Part of a small language model's weights: 17 layers, untied embeddings.
Each number is 128 + 32 x the weight over its row's rms, rounded and kept within 0 to 255. Layers, rows and columns count from 0. Numbers have three digits each. The size before them is the row's rms in percent of the matrix's.

# o: layer 4 attention output (transposed), 160x160, rms 0.128, rows 154-159, columns 0-159
# v: layer 4 attention value, 160x160, rms 0.0946, rows 155-159, columns 0-159
# up: layer 4 MLP up, 1280x160, rms 0.141, rows 0-36, columns 0-159
# down: layer 4 MLP down (transposed), 1280x160, rms 0.132, rows 0-36, columns 0-159
o154 088:089184159110112124158169100129135137116142135106137107136092152116158120144138094085137125180170156160090170134168069135124066145109094121164147126105135059164084169112134144133124110096097143151140125106006159187119190125177127091147120161078139113132105169138130102099104139135136146094195135129205128179115129097196187102105109148104138140135151101127143077144057076118147125181138125128111139098136120148125052161118128137104114145106109137188137131115015173121145133125105160
v155 086:148135142166134111139140200113144114125133097146168098133107126089121110141107148109105138059141110166111124077226034131149188120146140122134111143093124109111123110094138095214124155157195150151134071132137114159102037107172156122119133139101149125115184137161104094119111145112133136160139084173152145156172130145149187118058130116098154135168134125071070145109102121125112143148138158125157091123118166132113119135085028133209150099140117112109162142088164128079087134090068147
o155 080:116139126168171155130133110173115119122128141091126124197182111147081123176100142139122112142073093066089127117143143128136150133169086123181080129117119088126146166169109117073141118153104120123054125134133131083140160172148072116172174132079078095122108142130147106147063113171140099140121134111140099115111175144103135163144121152092050095096124115105158133112196122123168029076204137104137194108121100162164181153145161116079104119156085150156138100152081183174143141192145124
v156 075:109129108131187082050130202130104164123117116128100054133129110094138161150150138066111162148107039105118135106156117197095104106139109124155124104067134136132098119111087145117119134150167158137156133147125130118094150120166136111152170056110226141186170140198063098119179081101096107128122073140147119169183104170126092140167086153098113158165108157124081133119133145096118109127142202124100183172093115118151095137102116100133100173133126090096119088101155123123111130136070110
o156 081:155148163140126172173153106194131131125165139113126172160158130112087108111139091134143091084114119125115114135184109128162183072165143109115099163140076149082162155119128068100142091143108068150063102134210151098147123152117058172103131150152095168125074118124139106097055127133170160177118170117066109107122137156116162117098136062157098110104149056109158112114206132137189141144132149127167092137142104120118177155109123112151127081159084176122150106136119167125104139053197109
v157 089:121136121119158150116196078095162075180100101118150107131164156167125188146178103151118103155105106115131107133085127135090160138125130124135133123095113164125157122127104109216075143133111148116148130149125116117123170144120116123133121130161086112135135152098137193159130113075106136105126136132107112144168098076139144165093122146138102101124110145192050029181148122087135105122145095139128105142114068176163121136155171130020111164118126008102100140120114127122128222169141078
o157 075:150142119109122065106162169132131176072169150168112173085137143098149120089081153123139183133194163150166141117114070099123137086122158071095161168148116119106174094138134153112136121063138158160102110066110098066134090081085162147114131092139157140123065085135109138130160144134109136164122151084097128155131125137116124083164157086141160180093145098121174141129111140180103159225075109085112170159110113108133169063122159170156100096159159152051174143112153110174128135080126149
v158 062:130126138107171080114188117114146079159161098136156143142118151138107166132145129098146181084150098132107127100152083163112185125154127119151136113127109160187122104124102068222135115124035101102116175132102129115167048135121144126104089131148159111146170149093172181117124140075131189110112069137107152150162114164105177133061105113143109126089140153133145174100144124189152130132158056119128115093144084148137094132142091096152063099136137048095113058131083099128119177171088132
o158 051:070115113163144134140089124131092160105104160126110127129160163109166167133163160102138111179133120113132136135108092175119159083100146113176126124126135081199182186084112159115161178078139142113139122135090151113130147115108103110128178123037133118135060136063134145160130066208146092120106105134117118131102163078109180166148134125059145137149098132087139134123150154164093078146131155081121169131069111115112172036088197136112130119122123102088164130095057179146109113162174111
v159 082:068132136122116118068105060106128129102144137133062183101185188087145119110197111146161075139106174118125174066149130124147100138121182120114145133087138130120165101122100149169142133097130115141162023121126145105121174105166080116123127127179095124143148140109201118089124140139149093145124094113113116111108162104133168153125111149145138094105104115168139135027196117135134104133161097125126057143164062113202165130150123139106164140112111089113147203138131152178161147097122074
o159 083:175150080133105135141134152127091174099114146111144120109058102151154120137119117112105140092144132165175140160110066124102119138097106084116130121115107066151158152111124145130085096099162186129114116124072076160145093103124194146148119166042182150120138120156112142142153109106085168076119121104132152179101134082193104111147115034149190146096128090122163136132112136123108164213096118123117175121123182158106088070144182196116109125118159122135181120160118103162144098174110209
up0 141:158078150111107119033155131110098122204121125134158123049116126164102210158145139116168187224114106151138104149103178149179162103123125124103135135163160161164080131118133088117133128167138071085080132126172149169113136124100103140093162102152099105105118163080176127155068099135120158165101100146082112171092168160145085127155080082128102129110136091158143123159142121127078120169140085122150106127088142131105094126160152141144134115055125173119148058119178097094094155166123163
down0 146:130113130142104154125159152167173154103166135145102104213120136193176113150148157063166147055115147108167168085149067113143141150109128125146136120123134148147116131150167095092085104136135131198132074129089086127125113138141118115118099130099114128203148161132085131082138157126129124132083101133099127128083155091133168131151178129092134114174108157147146114174142051151072169191142143151143113105111129153107071026073119177117146053186154117143183103121131089137137095071110099
up1 028:133117111056155093095137103129144131132117111088120113088133110113086124090068164186135160155171111091172089122165099135155116088018140090102143094114153092133116171156133130140153167171129080124116113085163185160096132132130121144136167146143148027153124178154082086164116160140100080145144154132107110118101144132190122176087144102149079126152120086125160200159077173123077076172141170126109145109110130070128095115142136174176125141100116124131109196171132154160166086144120143
down1 024:086139127142155126135147107124156120144116095110157129160132095123056128145125087052134103095123166142113106117122115094129153115089085116148056136180113128078152115124132127141049165165199069095105149121170140110177119126112174138118044078105153139124154162111170186144130089153173089131169106128131138149088178147169108104126185102148120135118050138051180156153167085118098135088095109138107136183122105124140113167105123172158100163160131097094151186195089121135135122090161187
up2 032:145068112096133110091082137124123131101121101098170123077124097094096152138122172168158136097166123083145077120128098156160123098065151103098187075109163117156129189142086127174153187138142101113090125105185196150132149086130096088089148156198092091120168165098117131152159177154091077138165130115126140135091138179142125105132136118167160074102084108153144141149052200151117090160133113138087156101159172081130100171147165126172123124087109139179125132167128158104150091100059085
down2 020:114135149110129091140118104075183141091171171134195069144155151123132198107121143151064056137143113104081169154127182145199122180136150133119159096096072162153134156135157117147114149128162095168129169141101140186129124120118156087163089139093099119093180151125115197115141127112178153114124097184116110169107107148095149086107181215157161146065096121125082079162175153109106102110125127088079084136109124146104154123107140086144154127158105099088118140102114099070123162095144074
up3 032:180096119124108109161145091122126191156121127107078142123147098144099091103079182134155142171179123099156101140163152154149068131091160089117184115116165114169095159149128190174130197163121114149083105151152153156089150133122114117103201156133119124131117177078167086131162170163122133167157133119104092169164132135152142127110168100132101134087156134148199120102094151099085131153173074149091137068097161134071101165128194179169104108076050109115110108142124138112174088127085177
down3 028:142099153098118182115159094188114112122121134135071153137127142149121137191123099146135151115126099067132110148054082155125168122147153125070119135078126131078097135106116123099093135099082126142172074106124122075150037135172124162060158130157152160088139145111156070139126113178116143133136106135140118150163106106161110107104128144039124165114107093092121129131092104152116157142206164163123131082090145124130158128180109046161157203174156177076107206133129146124176143121103144
up4 028:160060094104146152098112132112115140176167125146113099078132137107116091115080160104111136105185060076102143148132122162101089141100140081115150106155131126150130165092080127154149154182180100108042125140142175151156152130145072115083152150152102114082119185082195157097142157145105070106167123134093120169086104169151156189104114093167146166124151118116110161139100162146080124151123137130072138082141120080099090156157114153129241114138089114138144104123142115079160139061087113
down4 029:094153057121147155136167101192129105083129154134118162124122158080072189100146113122197079092172101190115146141148117084110109075128134150109123160122159145054078108120168138083126135138152121140196109138115094128185086161125121127142151182132133093176138132207134114160146141151133091152151122132127117098181158100120160142108137198087123132135108157153194125144150155142140081166102060142133132162163167143160162157117111065132100075118121122111060078141066121132174113170161088
up5 138:136110146067100122145137091153110111092133138107134113092171167158087102127143118146138156062167133102155121084112147148105137079140104079134143121200157123113077105154127091106184159079090147143104117059150097081128166163137100115181152136119113113114169126216117138120180104100092104135148184133079089124112177153080166122185130064071117147134142137133214156128112109117087085117140140173125182151164117141165118139114148193076119168133140164122200074082107125151147111110181094
down5 151:043128084130141149137115153164107106169143174128140113215098153067125105120109110130110136112147123157080095125139155156174118107140077148143145144090156172130114138128111132115126101125128118112217188120133106097174151202124074132109162180115112099113085103104126126121158117155193107109117154119123139150134102100126112070107170128161132070057108197134121144158122162104113087057147098152127174128129140115179199055125130034143125144126146079147127119139115176104172097188111111
up6 026:124078137099140136100186120112118135138116111100111159106177098144080078083098117131142110168133135109148131111152152150136108098106125100089157086148108165090102164143128110209135200135068110102116093133198164134113167158138125082105183142186141131153144117109163103121156141164102117170103110133060094098113131145160165159096128054152139123169136130162092106118050156082083105227155152157058108091095135088101101170102138124141193171090068142149061126134173124118138130126128146
down6 020:099107131141060090198177188136128145166155132166093133122089148115111177143125163179201140050124071128186113133159092135108093152148095139119106180109120083044136147131110138154182105131133176106087130149142139107120104118181159177124141119129106088095132100145168135135156053114171151175084133145108082107132131205088162135132100160192103097149129132162154138110115140162154194109078136144134151138169127091103128142070073154099070141146160162082164124157114144137132120133125091
up7 035:160078091085103147146111112082128122151106140159138181066131100075051110096094157144149103143190105121191122124137141171110092114070171059074155093142127086097117143168115113151131128157140113083089149118178171184163130097091096096064147119130131099104154128117094119107124165153095116134163155165092079111132167179174086145141164094134116111126072074172149166136079132113092086200162104163116121134104155094070105181136099156099152122067115111134125117130145152086164151080108122
down7 036:179100126074151129192089131146121128116138110144128170146122178127113118094157097118145122088215109114156151130111118118129170097135151128100185134162146155142176089150109156167102180117150124162094159083128121160135071163185130066107182084122133063172148166135103068154107170111158082170149030172048115106135149138152034152167127102130130128126122126135118162054161141103103150119096136102107131144108103109082075124125128157175150105109109174114125101132133148131165058109153140
up8 037:147063079099127089150128128129128154165126107116156146086133076132129097113096156123123124137131071112128124119173115149102134122106161098135126087075137070153050187128114160145132184120122120130085100121163189158106137142153149134101133214131088104133186170103187124127120166151106075150175147133072099151120143166143153150140115062155147097090141071164227154109088205159065136192135101149079135122132091121086117168137160135183115107119100088144155127124109134148182129175108148
down8 042:174122169121150164134179085121114185134121088091121135131136163085116136092125184145161177123144108149152090123118115146100078106198190119095068102134117122088114150099101116170145146166134123110130099123141154151112133122149062087143116117142134117132131130118101112179137150108080127170157100134097140085112117131182154241069096104122163143144165177148142134116148128184152123167197140160146185115141109058097183165148083113155178084138090127063159144055132117110116142165071080
up9 145:182122086100092119125107137134137071144095113091150167134131125156111110152124152152176110151165124113097073178129181096151161145119118092097131130111166161151086087137091208084100114127098132146127113097110109153144122161119124124157151110103091128145109137145145167120107107141144068155124148186117125182119123123156114123095148104099116118159078029124134074141146210076084141125170168153136114115042171139115066114100215152135090095133156085141122059079172204166117154109147162
down9 154:059127091207118176129067166111136153121158094095131118187126159099179173068144096092095164104115127104124065157126170144133104113114083145157048174094175190144170107158124177116118155084098121166118157047138137135105142186076110111131114092096103156105112115136060132129104167136118091101098138133071146091117112086164131151135108167095160139116110146132164113143143142125164129098140186160208126137094129101113123171130155162113099147159117043130127144118095131131164150149153183
up10 050:140106080096090118121183077148153166180117146085147121101110070130111121112073171148124132128166177107142130154123128161102114104100155083083204098092174186123164184136111154112095187200118066104116109137148155182114160166149101096082122136131130103107143150144176088124184169114080121153121120121104109132115168136143116142103152079128123113129096093105119107155107200154121064198155136213098130070094145096138085185116182134143159104093083151157164127110125180146114126105121152
down10 050:076132127126070132119150142168143137103068088064093094107139113169105119191091126174150156105126041174133090161150112078139147114139097111158138134103170136164147119137123167198082131113166150105106154082176126074101167182104159141142192141140101092120133120126144092099181121148180110081101171113060106145179161143156064178128147133143122160067137099141155120093071112138072155104127131132155089160151075124180133133120127165151113162098143113107113081125111121166086116203113152
up11 044:143085094086124121132118101127167115099124102118152145095153095129078113091061149097140116120130060101183087098130138098112116098106160085065207051123131112149118127154098150141138178153046086109085155117158158136094179139150116060099178135163111125113149126139101109128153152121071057126160149139090106125088153151137111138136116084114077103076087122160172152150082162129073080156135135161089137092145138149140093247127139158134090120097089112116145142110079156102157107127107109
down11 043:113153169114149054144116166151115099194059172092131108105109096174134190079128158089160102121071074154127087134106141077177158114124074141115116166144109133128148135156051146109154126089191104138087059124109148156165075126152152104125126131176150126130141141070117093113124125112075152071091179128131122127103121114135151124115179131190200144159172090117133098085203163122195111125145130087130078089093090170093143117174142117161156127138144111127163135076164140116106124125106125
up12 033:188088066071141176096107113117108127145094156066154153092144110126083104112085145122159113182151081108142100139183121143136069102067148104102151072108136118127052204172090143159155202161122100126127110143172147127087172158155156101100132169097094144078210159099138054147132145103110103120150149118114091133135164168109129141109136071134104149093149124108194130152090102129069096169115094149084123094115145151119076143078133141119152146123096110157139105106176175110146107135123082
down12 022:175101153104166155089083150136099099080132131167135103145134164142124195123052115152108109131052128076178115198070119153158138113178144156099139123161138170067116134141120088121199097125092142171107168165140118114085146155154140115126115132139133095162160094094114120037066154151177154133134093088172158188127126148079056118097058094116148156143111120128137095101124147174160148108159113122213134127148174124142097138093141098124124104144131187143092102154149119111128131159079154
up13 028:144104086051169156073147139125137115148128088146155139117131107107115097100098174137134105122144125066123164087108110139099080133089207097124165083101155133173126208139137137130131152153123130121085112150156186176128131128113122094104145125149105113135134163087181100107142198150065085161155212132079105141101132131177087133117115125137141132140129103119132187174107151122055140186168114139073131071108164125141065181209105173162124144093094128099138086139136156076121092118138083
down13 026:150207091126166172160107093109101115107136153177105147160157113125158127161145171114173088113127101112106065114078159132107102131069159148140178172105150187187138105179180117132121160149105191170130188171175108073097109134144127184140135139170127087122072150147155103114154070144102127130121076100105107064163123138100074117122137150114112088175156120179142177066161113087149075109141090086140125123168069162120078107134144123156133109135093120096104062086152139128154149105147160
up14 033:171061066085150123102147125097149145135163076100162141099111115143077155113083180166134126174151107104118140153129124156146106098038165107127139098075162127182133146114106126135162120211128115120089124127159168131117107120089114113081134067137137079120166170080133121113153166125117075157166155140089157158109166138189155158119194091149125129137126141146134134144097187146054111145185071155085134106106124095066047157161107142133149110126098131128098115130187118082171064108116105
down14 033:147078129124088123059173118119129154116162128146112170149112151071178112094122178150114104136051110077142136154094156089088130145198108169063154194120129114117125144098156121101127151076115110106125104133095064086112136079125100086170175178120165183155140107136134150126133108125139142146132097141139162145113115058164165110078092147071073168155156134156142161128151149180234105095150144122168100198135088151129131121121164155158122150176151119137122103140142050096127106089133126
up15 027:159123095095127088131126082173137141146137093069096153076137099153113127059126141162145169112139097126124119136182100130127068078083167093069128074099143086175117188115123136146168136131133080129071107125158155116093178133090063053068105112163136068110107084131204146069166180117122115170159133150083091089087174162165160153152148096129153176122106102106103149113106170133108101177130104140074113091132093106162105174121134148095096089128106090119129099172167147122151104124107132
down15 022:089161078158141145115139092109127143172058146115095162124152066069181143188136045120118135164156136166138133118118139065080120144161100100126133144217189156114151159067151139090138096087133148173168119087136073118157136111134127108165079132144111117142125108109079148119123106124123203138089133161135081096129161136100068122116065088111100152143122099117128118139108105151110109150129148109129116157184168088098110183141070122075062151178139127100160141130106157170146070180167151
up16 142:167132115067135154125109139111144155119067047122167107093155142180128028098145133157083135116113086152136162167145113128170151155126172128108126119174122128122117144156106201157135141132144174138090076088118099145140117147101137124153163105086177081156150131138108136097139169122106154147141124137116116139154172101114138119144148108037119108141113085140174143137082124150120100139148110098118155080149169199185137129118168106124172064123152165228142097134058181134209116138138183
down16 148:128133162106143040145128155082112178162119139155126085121156106090132178144149092178101129124113122131108106196187170161125104123158070164129114124130112074113111141125106103132098100148088086128113142132152114089102163143116138156113122153132091107156098133131133133194186136079128093185180124092098126117206161178158132125164116188193038094112099104140080163130148173126115151066100127101116128199107101106085148031136172148091089116138122142122131166155141135151081109155092139
up17 041:169057071097109121143131122102156160125079125093161142064127102137103092116096164145111117138201110081179094130142115130129108112091170084116156075125162109172119153152127134147143201105121105128079114121136163154137152134124087146082155162104105111158180152141115115093128133126074092177174181091098101161154132198126110148117120074121136161104141114117170143185074193127034072181111153141099175096074145142079061173116115145114119162127088113110153164108159145124170106146104133
down17 036:110161183135163173108078119114106128131156134102049104101122153103200107070118131117146137129165112155081137173123120125086084131106144143120144114135193179088135134130108094150119121132094192112120135159134101116152092071130097109100140127119129149116155154128125146112139153077083123055074109136125111120081075186163116122125137103107165135132165070113132133182147135096070173167120131183173096099107111153184125132203127092158188162071173087137126210198072146143137125172121099
up18 042:128073088094120140097144168096142104157120124135139143111145118152099122088077173119133095108158084070168124123114136145093133098061156108081182098155134124146081169163129142119139193127135086083092117084193160157100144086116150108081156102201088115115097132111130129101150149115097132161144154094073069166126199131160135161145125088173119128109119117146135158146068154130087149167148120165062147098148185116080089185061146159129156122076056082139094125107106108109147173081170115
down18 036:180115092137079134186113150041129116148146135110139114099128138093097132126114097164101095192122138141160111143193091159121118119120160140106141077101158150132112092114109149137113081169106152135094167159125117115137182069167077107104142136153104078190100115129108096108124155104109178147125090171087054126128170151151130152063102081090151130164100198130124092128052201208155157162083074150092109135130141085108155139153151114125156142125159131141148129202095126105106158126078171
up19 028:185111056076151181155157130141142109135130134084130136095136094119089084125110155063168132149116147073152085163165132169150102106096139092094194071142154136126163150121114127141171167170116103191104163126184186096107153131123132027106142184103106176106143139100188115132103152133095091144188158115056086170141111177133127157106144129137116087142096109114158149112078140157102121166119085148128119094072138125124078167179123133146138151122066061182118113118124161118134098109152110
down19 025:159088159109146119056114154116124115122137125154175163143099192124105193117110147109155149089109132089168119142110101140157181138152091146097096114139125106105085145099090101139183178064115204137057146156083117151109106187141096121171187097118155107104153113173135088065120152172180146088142128078175163174149121123138128072100076137142184095122143140126104149106110111140139161086152112073181162177171147173115092134124137097139112129161132141181086181169114093079072127116103153
up20 032:134134062071156114135097097134117144151112134107151101107120135099092102132096199138158158147158114106168134133172174133123090114062174109074189100077171148086118129134101158098128140170099070151111101105174138137138158136092088062125127142182154116139140142142194081156096138105098074142145127151078080119095150111166149084130163127159146132165135108128171154094087173098055085194152134158060160103121114107110059182083086173141099104099120089136139147116120159090170120081114149
down20 028:143149153153111149118094119185140110081143102119071120158146176140155133148119153123127127114126100104169109166136156153072167104140163179148115145112178124118106080123103083159054103159156088196108149121074130161100106152113115081096123135141094118190156107116128202093108121119142205121136092130155164178146100176140121190148095055124105153153078051137082150140114093129082151151191180134162074091084137104152092120140093154157129164096157077114176136157118131103103057115129145
up21 143:102110174098080076143127096148093083091102137123136128094161131133067141096145139103108120135136076173116134084125100130133104104173121128143139085070158132119066123147125115070119126172144114077114096075175103120173117139163064120114148145113145110149177108174083067155179146172083121105171143145090100084141155096165124151168105088087081147144150117079218100093063130117141122160164157132105112153167179126200124146110185121182109156121126161117145182137038122147153144135101117
down21 146:073192160112139104090134085167125118194135158111090149111133128148159119146067098084115143123121154153049129172119144089131151115172087182131148144112140208103123120166088116114134085111031120121156135117118131149117111135107137094126103176142165108135098150078168089196140085147135135132115155145145127127154140129081086078145172112177171194111131146110140184067099125132151101162052168179150140083141165151136148050109171106128149129101171154057148171160125124135125109108124099
up22 157:065157036112157163089156110142124135146143121118082122123118061098126121138095156132138102133136133100129155096178124111112060144122165140136190136123174114144076162154127127117095180136096124129126046107112135144162097128122158119119122125166177079098117149158161134059170107067117117072149170098087096163170149152138084204168118141136097164133121142145097111151158195126097138169130141128063186068146099088064124132109080091171133104110103072150131159140141170152152159119181087
down22 156:122108127119062107126184076076092130129099130117141133113108172180123130122133122094120100117112163170140099158217161167164186142168127106117099103136108078098091149098152199122170102083124107130148036114150142128104105132183116143119213136169056088189140161133189138126099086151169095092142089148163169110122141145144135141165075145109136148083107144138067073105143107132125137091135110120135146130160135130105189093139108116128164128110206124126164135119108052122156122081094160
up23 035:129093087063085119114106105170108172120105118077148141085115061103107121121102200155076147170172152118147116108148128181114076082106149104074178105088166105164096133112094134148152161172091109153088097149158169165154135153139126109104164135177131149109174112107115106094183112126083094157215144119127122120110160162140158125118093078152115116151090079112163197152105176129104093138109167131063153090103167116082079174114110162126144151080120142120132157178172198108167113129100138
down23 029:099099122152138178086067103145147096092125103124077100185120149153145120139073082148136068159163156143137069127076078162147168141166132133167145161124132102090189161116115159157087096139176109106134146098104139105164150145068135113215131107137149142118072172154155152107128163120117155090100081073174125158135120168140133111154102126117172123111128135144169157083154178060151115102123074094169091089131150133159110054125130110182167100089137110104132124098123064161107043144169133
up24 038:127095115096147096150172096127138105169108128100163145043161089079088058099090116149133135173141067085184110142166113127099110137107186080047142079106142133174115168111110157142087159125149064126092135084178117118137185172127130088109137123158132100133136134107134129122107177149074109173167145152096097133119175148178082114144158099145104106107110084106184138151119158143067091182146163124119133109103125136110098146187140135213148097090080101137168131173090163129127120135082087
down24 039:146123137068089052132122157124138114188150141111072137112081169150140173167100142168071127084125126203145136146138110107201167093179082161106069134106101146080121132111112124127136203170164161139148114098155169168153164091080122137078146126090141163110111102147123124077097095121093143100100150150124173151131074124147132117182105140130118105151135142083107082066138116122136158151088089099141113206122173134155083102114084112053131113155181189081122184138145126140120115108119087
up25 036:129110071092144154136134120137164115155126099120131137104178114091087097094064178148099140117191136084156060092118169112100125103128181115095220082156151098134123171158133144134113180135125134144120104119210186146089164160151128091124176155197133113113141116131161133113170133135069139126127142149006110150105175143134151142133131088133173130151157120113125132140100189127067058150124166130102136082099099071078102151121126128164132120107120146159150130187163187103167144136113121
down25 034:116075094124101157147087144167195134144139117149166121144143104177120116128086118058117155072093088164208101122138118136125098141152066106132158162098168126040061135112144136127122160160154122128138142143132110116133142118118194089145101096153126166129127060112113124154169118086168160110190157156117132116131121146118080115120104189179105105101092103210129193135122063179108135140141146095157108142104179093103109088097178223140107112147068130127093134117154117119098132093159097
up26 169:169124104105143161174099090028216123145134113083177183136155127174120128110119132155198122197130118150127065146129144065169129132058173114093094134120161101100134158155086130100126105183104114113146105170090134115105159141117080136080115101125079080103096157107176142062109137190108093105124161141115141102164185164118126106104169127097155154127170077131145159095127192083140096164114133121117121104125135143122108122167122192092182156115107134114124098102176142174138119116080101
down26 178:180124087102179055133108166143148139142102119124145116165136095079116175118161111170180140104158137192140105087137140103164110152124089114100043101127138057070076148069102096107170107086119126084137134135139117133149122155171086101131143096147138132120121165161140154147127136190097139111128062210138139117072095151164161018097107106110116125171160145099134148122077151098152127165078171147108143174142156126111124166105113150165166109174137094158184150156138122160120146125067126
up27 044:149055095092134144187113114102171095114114104093129168079129110107061122096119166124136109152141088105128129128142149134145112144072174067106182100123143065131124122189069102129126197179138108105079128120183140172092174154168112101131121164176146125095180183090093141124174204118113108144162124143098118147127152151145086147106157090134063130102134101145126101169123159112097100146153141162042174079066113100126082155129151155161099106084104112132097162155158165105166176131113107
down27 041:107182136154178117133127133118141131131147074171158111120119127082135094124139106116135160144114128137103142088122138142126171124186128130170063124152111119174136142081142167123141150127156115116132086133149103206149168102141130218199165093091113175122111164078099146105116088069151184116117089154198101110156130160124073158171110164144192164049204137151139150144133151157133191143104157033104102131181059098094099140111118137123086137112149104131144120104112114077120117092128086
up28 042:143104067108137105131118093130120161167111100104177116104167085127107093065123154147169154118148136098162129135141126199133128103042161093091201070120117084137153178163118108159217148149160071160104096093155124141104148141116116072089119149114149115132206169117165121129167167124074101141188151119040142109126155143170133154120124084155130118147102128112173128135094168120057093175110132139092138121102125134082075141127159145088156111073094159113148158129136187087152104130121091
down28 040:117148151153199162160151146155166095161113095152048167107090145141132082122148103097105092086089150137129154119118113142130143128168130177180107160128088144096174114097095102125081084092130124155155111137068090140171098106106118147152085112127175217176126106087123117132134093123158116111083071155174124088155116126105147161147112132173146156117149137138190117094137092206167149098133142108189146187154131103118212103114083086185078140171135163090111148093082089126109090147169118
up29 024:119071077148080061115166089122084153130100113077148143100132151105106113085122178154120171119147126059156132114125137176147102092100142101101159117128141118142076116176122182188142169143085107097094163160151158164109136181129100107100154121125135088088190211127136080088190135135084106139179095136120113116112138152150161121183144096170064099123100122154145158124088149120065097131153121144067164062098124108106077188161100105121107150114085112134090144155147102077152093103079133
down29 016:135136141118164135080160144168203179127151097134149122160149125168102129117137133075070156133112099089173103148136064124146095205138104156142194103147131135035084118090119113140183102092184142130132119123108166108113151096079164134131077056108103111141088109058145105097128157117110133112202084139134075116103119181136139161199103108130114174166098155114141164129159152143178132117169096106166129098170137174104116137193152126074149126132131146113162130110156129100105153103208141
up30 058:135070112074149038127127149116118117148139070115110139111156101162078159127114196136115148122170135114158129130112146134130104071117176076056227106133153146116110201121090160097140198191069124053114077115149137134155122137132084088106144113109110120119127123104141097121156157096091118178143163106062076120088189139176122139104128121103146120109122091095115145115113210142106168177173153143098095121168116080079090164138136151143098130123077117096115161121139159143146116107118129
down30 066:169160120149136173022164147130148117094109115125114132112145177163118092130119077149102132172136100144101110132157166169110109208133115114144114078100143131145134097114131132158113107077139144091121127133134118116093134127144107168214086137176214172177122098116078148116140101074057144081118132133132114074037054083112089139118129135123174174187173146114089064138151095159140194130112107139115135158138119104138157119092143146149099176160126108111099136133128108138121169176117188
up31 036:195122078079114115134110143093113172142087083086101132115175091122086093096099147109128133153123114051165112120107113148135137130085139125065148100106176039112116133144126128170092157154167069122096101097156205139097136141117089068091121136143133079112144172110183116130126145098089113153139133124076113206113186160148137124156159081123100094134106132133169145115144182158105121169113153188107090055104103073126096186132136146159153099073070113159082134165135150170121130140105129
down31 026:117171148086140103072117166121161124133089136113135060095154154172121115110117102110112146139147145123074150109092162084131187135112123171181131185092116163125121126167105172144086153110179154139155134129181110089114150059118156141115121124096109154124153132108128125038110100129165133164113139128150118119155101120130069128127184186175095099110172213198182087133088141084143161067057089137139153104149080131112196136058121114123096137113126117138140117120100063082138146119172178
up32 034:139105051098145132066110118132176102087105128114104129114105054137081089102078141147134100103178094080110081112131121145176154130071169083100190114107183154163169182120125128150154131118063119157095131150149153156143120090125126087092141156175157087125181170085218094139141131108098090174129173083079082095097175137131100119101182102157123138106066131107120116128071143135083075151122109178139117093099125124079110144164132116114119148125096068141156122101154166106164134119093157
down32 033:110167106155158195159066112140101097057157100144153146120148148124137105153116114168116144148146187102163073097101120074136142165161084135157120142088168098042122130094153173098163088070146164203119117101097092121067135133099102150168123129108125186139117182113092111080117101143204140144136139137077105099166048183152136109104109169091143112126125170127129167098134143116106115073090084150122156082146141125146176144122144113103141147183152135074138175144102102128157170071133150
up33 030:167098103091139142176114121109142138121144102099088130123128148138103132127094161157147134141219131073120073127197138151142096113079125097118141103095153076125105153093120173160136181130108119152076145099181129173088144154075101121152162148165140140098156158157139095129123196093085096156163160065093087147052165153125094115117161082121145179117109096145186132123114185099083101138107117165085150054105146152140086158153152133164165134114105098152095141096116186104183101150040105
down33 024:109085090105184155134141143202147131179068107147129144135116141145116134112134116096114125158097156171150158144155118056117086154192116125145176107144140120109167117104121155151132074135119155125171084124201129105133167126159160069127153091123133106175109133131133169098146205193150135107139103134138073141103175114106097091153067174144109168188097149155150128105140062124181089130149076090092093152147122081128167101171084114128166139106068090149147137102141085138065105051172120
up34 138:154111134118080121168140154167125097077139131114185092129099145160100141126170127126125139079127174146118153091122195174154153105104177108141119099160091142061117088123079073062105157111149151147084127076141149165084101163120117161152136139091164104108156095120141101159131173112137106094098130095119101101106174161126188111125140098078208111183119136125152100153111143094108072123148140145150112117172102157125105146132190172090176033102144100168171157122107168180117056180121080
down34 146:094160065164154120161133135085168171145151138116164196105142115054120117108112096135075176167134159115115165207134101138099073121143083155114108125097047123135143157119152133143155117133156111135192139108179113148171183114169112143072096134112160132096116147107153146117088098127125161187137148163102127125168093170154078108047123145158099171099058120127102191117107161122140143071115125160072177086115155070145167080160093092089129141092106102113159131149118112083127132153113091
up35 026:080083107066136131134148125085139144111072130097087138115154087088090075081102167104125173202152123131150123054177148134162097053099175138083145097122130116136136120072144164141108201162103143123083111111164159140099141105095157111070135191166105113168127139107178120112176173121129110136170136158101124165107189144158129150147163087141087118129143106077142131140107158162096071146119155156081107086133172127112086197129086148176111105120060105147152134134136171102174134167097109
down35 014:133141094126141086124153093066167047098128183140125163135178124169123209038074108173160108131092110112125145104206139161102129135059119158121173102108068114108106160138129173144144109186075098093157138154082124109148128170086133169134124157137166114149099095146101138068173167109137142121143118083105139170127132193196151166051106136167157135190111097166130114125148136104114131130091132156166128138143124096152098159115146130144093134094118119104189108095135146109120074166155145
up36 025:150108057104121119135166159088108097177106107104076121095168106110051126121106130158141137144160099079181100136092130145151034118081164098073174111105129087143105173170117132128148170155128115139088127117140163164135128136114127104080148120149103111101151147080084132072115140106128054118170160154051108168076157177146102117134156059134082142137121101108120174161100140078098123139170119160070156081086105075148071181112117137148127094143101117170162131118159123069141175149132109
down36 016:085117105136078162092075141134142141167124125110168111089180124133067115061160156182172149194117156152119160073124141125135119052129184106105169130111120144139120152121119119161119133081097057153121137148136199099115142128196167080067153105090104172172149126143158114135141142079141145129102090132122104144103105169169149131039116134138138065172056098126191136076120143100063113079131128174151115117132166072107132169137111105116130127153114065114143160130148103151145093130157094